config = dict(
    n_layer=20,
    d_model=256,
    n_head=4,
    n_kv_head=1,
    head_dim=64,
    d_mlp=1024,
    vocab_size=2048,
    activation='relu',
    norm='rmsnorm',
    norm_place='pre',
    norm_eps=1e-05,
    positions='learned',
    qk_norm=False,
    attn_scale=0.125,
    bias='none',
    tie_embeddings=False,
    parallel_block=False,
    init='normal',
    init_std_qkv=0.0427,
    init_std_o=0.0,
    init_std_up=0.0427,
    init_std_down=0.0,
    optimizer='adamw',
    lr=0.00144,
    beta1=0.9,
    beta2=0.99,
    weight_decay=0.094,
    lr_head=0.00471,
    grad_clip=1.0,
    warmup_steps=403,
    schedule='wsd',
    decay_fraction=0.759,
    decay_shape='linear',
    final_lr_fraction=0.1,
    batch_tokens=32768,
    seq_len=1024,
    doc_mask=True,
    train_tokens=312800000,
    steps=9546,
    dataset='wikipedia_en',
)
Each number is 128 + 24 x the weight over its row's rms, rounded and kept within 0 to 255. Layers, rows and columns count from 0. Numbers have three digits each. The size before them is the row's rms in percent of the matrix's.

# layer 2 MLP down (transposed), 1024x256, rms 0.0329, rows 259-308, columns 64-127
121:139078121127119112112139114120118120092155106106141168118161149091113135129165159109160139064119101113109118167126111093137122128104132110104114146161156112126110112150173126161160079143146146
022:143146113108127108150151108135153150127147106132149135133110152143180144115130098146104102132124155117116086089115120148146119132160088150113137118124110143162118182173117116084159140109097112
033:164086130149137105147137138151100188088081108144138156125149112113113144120111104140133135164097085158106100122172116139123152102145115108126095121101121152163145117118123132141120123141181154
023:103116130096141088156156168111143144114126121163169128156161119087154121139105122118124121122122156137130149190152142083158127095096154116155131128140115105126147145126135150116121108106129168
132:186159122132156132139091108113109124118120170142138153149095155131124158137201141103131124152107163103138134149118131132107136178147140129127136124096088128089161098146171118161113131113121142
037:097126094133162146124124116105144147129067120089157129109112124128158145095137130143100087119121122184122103132090136131084092156111130159135128102147120118114146153151107101124116108136157150
179:121143144128133075133143164123154101134088102124135162124129136122126140108158141190128074165182121187115162112137097128133115108117158131129098099150132135114118130126167092190107136168163126
115:119114124144128140124085071141141136162084091112162150119145101102116139149085134097135151126118110142150112154147101135081148125168117117128115108121108153104135141119151140153078175177134119
038:140107116151104125115128119143155182121134086098127101106104159145147164081169148120155113155103129098141078173115148109162122118175142108120114161154099152104128153169113097120125130119159142
032:145101122127165086156119134128168183173135144128113162151127112142168165131134125095117089145150098121149072117151112132138105097087154106177103117165160146141104105126109097121118086143131103
025:145134126135176079164102158100143103158099159117156143092136187125141132129123103160119105102096141154144122136111119127164096116149142093152132185176145129109135136135161124180182125104119122
046:165125119101091130132157084136098174123137157134179115167128143154120116115110100093102142131107123090137111084128103137134137146137078137088142102106130138136150140146096113134116122148094136
104:124070156152121144160139162193095176109108121147143134072183145142128130103092137102157147082072112132148079167137136101123126111135141130112154135145103089107111163109133118145140126123111147
154:088149154131117148082132130130128136169099126116168143141135134141115101150103109170044075133159125156146147121130115117123109084101119114156117094130108106092145124117133126167127057123143153
036:138188109135109102093083139149135147120092145124147092133110130143096146154127136139153104143122133164123104132145165153158099155133122129135106156125146128143104076130141120131140161135142131
122:142129118152148144094103159124093158154143110158102147119148141103126144113141138097120150096166110098107136105130089114135111068174110111090127141102140114156106138094110124135122136110137115
037:129148123120188133152116148129120165152074099164114079124130142105128132133157138146142139132125123147120141166136151086159143119175155095137108172113101137110114170121103079155147097144154088
036:104150134164109124101116131114114131113154149172106091158144105087118153140090116132173133155165114117120104135141172130148088137150165083119089162116156143143123130145144141163128109086155130
035:145097150139144140115140133154167129105086122134066155162129086086136111160105130166145147124110127132111127127109128102102100144117155075134119138168100132125119139164119114156139083106152096
020:120144147109176147144115155129100199092086124121117111129120153121175135137139165095160134095091136120083114126104131126163117120142145146112134129136092107113095133133107125118141128131143086
026:118083107087155106099157161145126175117083140143161140157151172119136128127096115103125101087117105116130149105153154179136108108116133127169111092162134147145125164108122131179136126068118125
057:148101130163116100124100132152086094104151112115088135131137139149115087110171154161165110091134128151136098126134102138123080126121120123118136151115143141208154133129127127099117149155129138
027:123109149115145115118129141121100115127125154134106138135137150070115142137132171096178152152158145118143181101142096134143138139128127122097097125159088148146130126099105128108204114149117130
061:110090071145133129160160155143184149115136171113142136165088136145137181120117145148110090118095137116126114127099114122087118172108156157089149162127148113154129124147126084125117149121105142
030:123118147143157132127138153108123122101129135154170132083136115125114118118085174104119099130131129130098132135093145196173160140128170104090124131155100090108123128146158077149118158108131094
050:116150137127148155088102107110091130117103143122132141122160113135137117136140117103164124199124116128127154120097163112197155109138129146163093129144094112143117141144165103177113106121154127
051:123139102116124111115150122106143110168149095122166149106159095137147112153153127161151119133150104116127091107104132110132126113139150107099105102132115086134103104115130128143119119169093138
169:141109157140138162098134108133106130103141092112119131082101159117133100148116115102114117130164131097126123129134127123135132141123131127111143138126167173118128118119110137134138128128146117
044:141095131157139154117157134134137141166134147105160146152125123159174149131123131119132172108132108125129166082092125141115093114135103108152131146180147144131107183169146107150165103128138102
142:094130106142131160143100145145142156153127118132199149107083127098129088122101115170121169113129130133119114111143106113146130134148116157137114111143154146095156168165131142092114082115138119
161:189152135134138110149104146160104092144135117149112135172114087113123130132116175151100137140111153137144147176134134107148170093143134109127139162084141122160134115111135115102075149159110144
034:115109166097178112151169121146135119103124132130124132095132166121157111153123111085145119140158139144142136127077110144112150112125115092114158151122150126156145156161129122118123103141146107
071:096136111106145149103090136138158130103091131137119141118110117106115173119120126165130104161137087099149112123156151149095097131111147127140181118109108146132116154156144128165118114140116125
052:097102123109125134155153160110123153142128138118135146129094126152138134139112108111099119104096181147127084153151135088118174185144132118107138128174161123093151135120120162114110122118193137
060:111086099135121082152117119125135128103139124159169169123117123100113124125119119086107098135181090138117116190137168142107121121160140132157134129150144120173127130149162117164117097110171130
084:095138122118109117119139147118134089133137137144130133096121140138124161138128123151081114177144143136080085130131126117158115160114106080127131160114122172126144126165133107135088141138082120
173:113145108076122110160120111146102122163111078072096132138105164127127102155148120133204094104162126151057117139113139089158137168115145159155160107163114135132177122104140113134097103150122107
083:077123129133141096132125127104135158130152125136115137105128126085139169131131155140142118150104117196128132098120094130073112113107132105050096152140153118140122104125134140131087122152173125
152:077129087119174127147110145095177127141132122108134136116150131162124142117134178159148107116116134133128096120111157109126113167147157148134116112120175126101140085124140112157135161111144133
183:161124115122136102155107119151118146124150130117130123147109167119118165102174101160102099138127135145125135130132126111113143182131163147155108122119116098113137128153144113180124150104130143
030:096115128157128126106115134181145107127117094125126083173126139133135094116155127100135132151135103109114132181082120106142127125187169121115165145159107104127146113117157085143119117146168093
139:143155119123126115142140127155126117102123142154137160125147107089139167118119122141133135102096114143115136111093160143135125091099143136163078128113160170138125134118145134159099096166104091
184:110125089142138122122139148136139102128104091141106162088159097137137087154067139145119122132170099134115139182136070116178123164088119095109150149072124126109151157162167107086128128143155142
056:113129153094117168116142149162159111129128121105124117080135131143128119140121091159106107166085142166089123103129161162172111126105111130125151144136100111128130144136122142095137107140123129
037:119093169173142133109092126090099111107079129149099109134173148104126113129085146171118093153099155144095094126147150164122128101125179103135103116135101123143156103095122158126136142101120107
034:128132148121155109150120162139173151136104119133156118130110131114143135108167074165112101154134154125117130142109134077079123073135141135169107104136083119103113108111081133119107130120143120
173:102120119106119142131119152124123136177165083124148117142104135101112148109152125134109150177062133173118117149113139099118166149148128149093160115153149154123111125135090130156074128141127131
135:124102119119135129116135129155142149131119108105131243113139138136047119113135118143129146112160040131147130131170121131126134135128122123149123114123136121118140118119088178117142086129112193
158:148133141122099128128132152123130167135176135116117127104132151106121176120179129117120143114152118083152123163126125109130108110127118089141130088136127040145128134123125129136069143155111140
183:161143130126139134098122123122179151123091124160141116145154123135137113165149147130156116081138137127118150158126167075173144154106142138104144130124064118113134122144140126122104103144121136
# layer 2 MLP up, 1024x256, rms 0.0441, rows 260-309, columns 64-127
064:155184124168150107135113131113150098153174115144119125119101135177104117155091141155140105106125154160150165135119134165108083146124140125130125127151125143130116116129093157104128142135143121
067:126133086147108107105170107094149077166103148149110102130125106172165077117169130168098146135119181130130167166125135164135132152117120116142133119073139120134107147111133142118091142124120138
066:118124139152147134117116140081130115138129100135108120137095113111108089174124137117095185113121138156149100137168126108097142162146186158183150171125122147174156145084117113173131117125143148
114:107154103162125106106125127099108091151157101162109088086091143152118137135147159133129156080113131151118106162158150132132115180157149139119158150107140143193117094140162146132109112078125139
065:119122148120120188126127145084158118180133131159090079118124128154086106144134122113102118103127118116129168153128127173146073158129152116119118099124098156153140091114109150112106141110115108
143:119186149153132106154136135098131138120161131146141129109029101127104150122135162141126143127139118166139128096113116109140160135138128097133146126090133161119142139115138148154147101132179159
100:164129066106140130102076123099084139149148098146100105105098122139106099116121145104091166080124125161143160141162151165081117116133173104104119144130149142153144146140147118133108121132100135
072:138166106119134101108092139111110091205132156136138080108129080138108100165081110115129133112139104137153145118131156116099138150096112137159114097108122111111166131082112131075089123138142162
066:147169126154126144125104084118162074122139132150079123133112134144139115145115117155124140122145147153144120160115126152101097153148160180114094101116110118125116115107116137096116155150126127
063:122163121127138123086096075059134139117106105117127121098090110170102133126126131093111124148150154136147125165129136143115124118143135114101133126109129132127136155115119120106115122133123101
071:138167139151158133113107111064160096099133082138104087122111168152103085154117161156100114138114150093124125144155143185121115135139135147135118153117121096167093113131066129110129126124132149
092:122146132090094123142106122082108077138139127148136135113089104136150106184123158092149108109126143142172147156148140223093096150162146159116175142087132171154125088111129172135118126115107142
131:084170125168173154106120122143150113157175150148116134118086113130118128160131100118136125145149134157132124109134096104149115127154114141114127147124145138093116136128089170116127099102107152
069:173133130130116126074116126096110098094143153127070094122107096178098134174111101121142094138139138157104151099150127181103111138150148136157123099118135108154123082117104123129113143136124097
107:141188114140129122148107114120107146116121141121046133087118160149138111095165123160115158092124114119120134148142111152133106147165113128084109158112124108132148097141125151134131130151131117
066:130155121104116152119038109102125127114150127166128140121125141125147161131161183167102123115120131132124135143151138138102152146151164107099131119101129091143093089124105150094071161134131124
074:126137125114155116104063126107125146169172159145127118128118145161142152135117159132072095093166155153113176093126119151118164142148164145131120080097137142092135110170172129150081163121100151
072:120130101162117109137117087107144115151131127113085102169100152129159112116150132089103158143135132152170105157103093121081082132163169149151141149116105135146120125138131132131122079153190142
064:147140155094140175125128140085133109141170135146119107124139123131129124137146125116095120124154144128151115158129105141108098165116125108136118094095119136119100122131119127131098172142137154
068:132135143147134133095121144075182073120146152124111118142155092143108139150130159137132171155114127100135145134120136164116118125139133129149140089110139129153171144107116120117068188136088144
079:139133111142135123106107134117166083099128129162123115087119113149173140147126119135124153151200155122128166138103121156106165130187141119124120098137168143113110109108156151101130132100129131
067:156201122167120070110096130116168135112177099133115120106107133086121100172140146129102114125134155157108154112150117153108127127126156155072143133114136152161122122135139119140083154141147127
077:117152160146155142106102158130156143134173108129149104119143142173115158128131178092113139102112164180125127105086141160126110169142178182115102140102144101142142091138108126150129178136137143
061:112171145111146147122113105122151125149176163163120156139131143152108123167135109124136152151169121137117100144145145142132120160139189101139171130118122141138119153127114104131128156121146135
079:131150158156135151170078124102110120087155114122114097164072121185102111157101152110127125106172158100156136105131118133104078161144101136109183155099129106192103126144105126130124161147168133
071:136162117166138146110112097124135119137119126104152107133138082174136069108120153119128099095180143122133124134166138149091138165108161107099152128105148092128126093099139112140111185152111171
144:136131092125124107133124141134119137139175152110102128131116127102120132115133120085089105139107129091163122126137124125119116169117153126139123109122133128133109080119135152143148136158092121
074:141133146154142105096095132080150114109131151166093148145137123152152147140137161125107091114157138119146113175149122159092121137117124140080154094127118106153100096085102113122102129144116145
134:129132127129114146117102145103121124153129114164138164128117091139128131109148129106078142064080118182142146098172146206131185131101126142114155141126162172078161114072146131071142129103152136
140:118172109136136162108117147122114125139106080155130136122115123157109105119124105120145162094143120103097110161158088062141138166145104149100150126099176151086091140166143133153135138089122122
065:130141127154152122102096120143172131119174161145133088153108116122101136126126139129158136142131161129114149132156099152129141116131122115135145097091087092110125117114149159150150161120132099
089:151127085156115147146086090107149101127130128163139117170100164153143140130153148133140114138114131155126144146160150160105107114119142124126132106120118065140128133131104146128127196129143149
076:121142091138125161142138101075134089128150103158113124130104110134129124135159122126126115085106182126146127143129147108100100120133171150119099103141128123124091111145137121123093170159118163
080:156177107165121140109099128119144087124159126152130068150086107095146103164142133121143106167153114142170116166131128157116108129114138159109110155123132108133082115125138129101121158154130199
080:136148127115157144150064134094132116132125100145114115116126108126110119116144151158116155150121138155130126140184129155122168168106132118107139106086163116128105118123141125134109184139112115
145:104114116141152154111132119110102084145118123127113139083135144160109132128171148154138168080104137177085131144140106152133098128134127116142117130126116087137126088123132138149136137132119126
081:141166176150098142163069126094126087168168139127114100114098156147138147128132114128081122192090160142158155111111134174131121151117172123149126090058123134167129114132135139114134165124154162
136:126123071161141141168103133112139127160114096104070136148093174110118170103136126163142131132132111141096103140128094099104131185135187163121109133120121114131105110104164146136081180121123123
147:106164097149123148144121115124132092125112124075089132126092108146130063103084125108109149135175128128117132136151105124133094176113159145085149116101150134128119107127122154129158116086096121
064:130116129104096141149084102115140110119119121157111111129125110117141089164109167133125163112159102123160118142147168170121119174131150111115110128122143122107129116122164140138141178111148154
129:146158150147151139103136155121120124102127162146116128157127098111113129115133127140124164102103126125170168156130117152113181153135104123120124117122133145083112116084178127141136136113143135
148:137160127147130131126111128122150124129108120137094140107121152175085099135148128138086114117128124135111122106159127190131100141163143106130130117072132143109092152120167134127147121146088138
077:135156117120151105143092095113111072136174141127092102118144125133149102149130167113124148135115127097138126173152120144129132138141141156092127136080139120128111120138087107117076141115166143
074:123130129102091126135090102074164135107158137158113108134093097162112138132127151133115134164159127129147159106114126124108081103080124128112160097091096123094161124151115135100085136113160110
071:135133153102108163110103130101102080106129142143102100136086118167132109126139148115099099133101181136188135111116096164094151132140200133127182123111122084116131098125127144115126165107125128
148:121115132120155144143120128117078134130149137129117128121106137168106107128163125127144163126135136127173163116147136096114077126179133131147108152132143145139114143141119116144171129132093143
186:112113154154105120118135082130143135087105173096122123166137123152117086124152133165125133100151120135143142108142137133130068189168153138148168103119101098113112173166151130149104132132138121
143:109185114096096102087118117084121145146127105138115132162119151155120095102107136114134134095184107117126144088119128121137126185116125130092161149111132154094104124077163109154157140157170132
157:106141109134160147161097134117114157154118131114120121134111157166114126111184118116137135130140110118152106171133153111130071198148124136113168165131155130104095144142137136143103153113143149
078:113155105142122143108091098100155131107122144162118064115109097124135086141149127113134132145130114094153146097177162136056168189125154111138093147114138137137165099146086119101106124139154140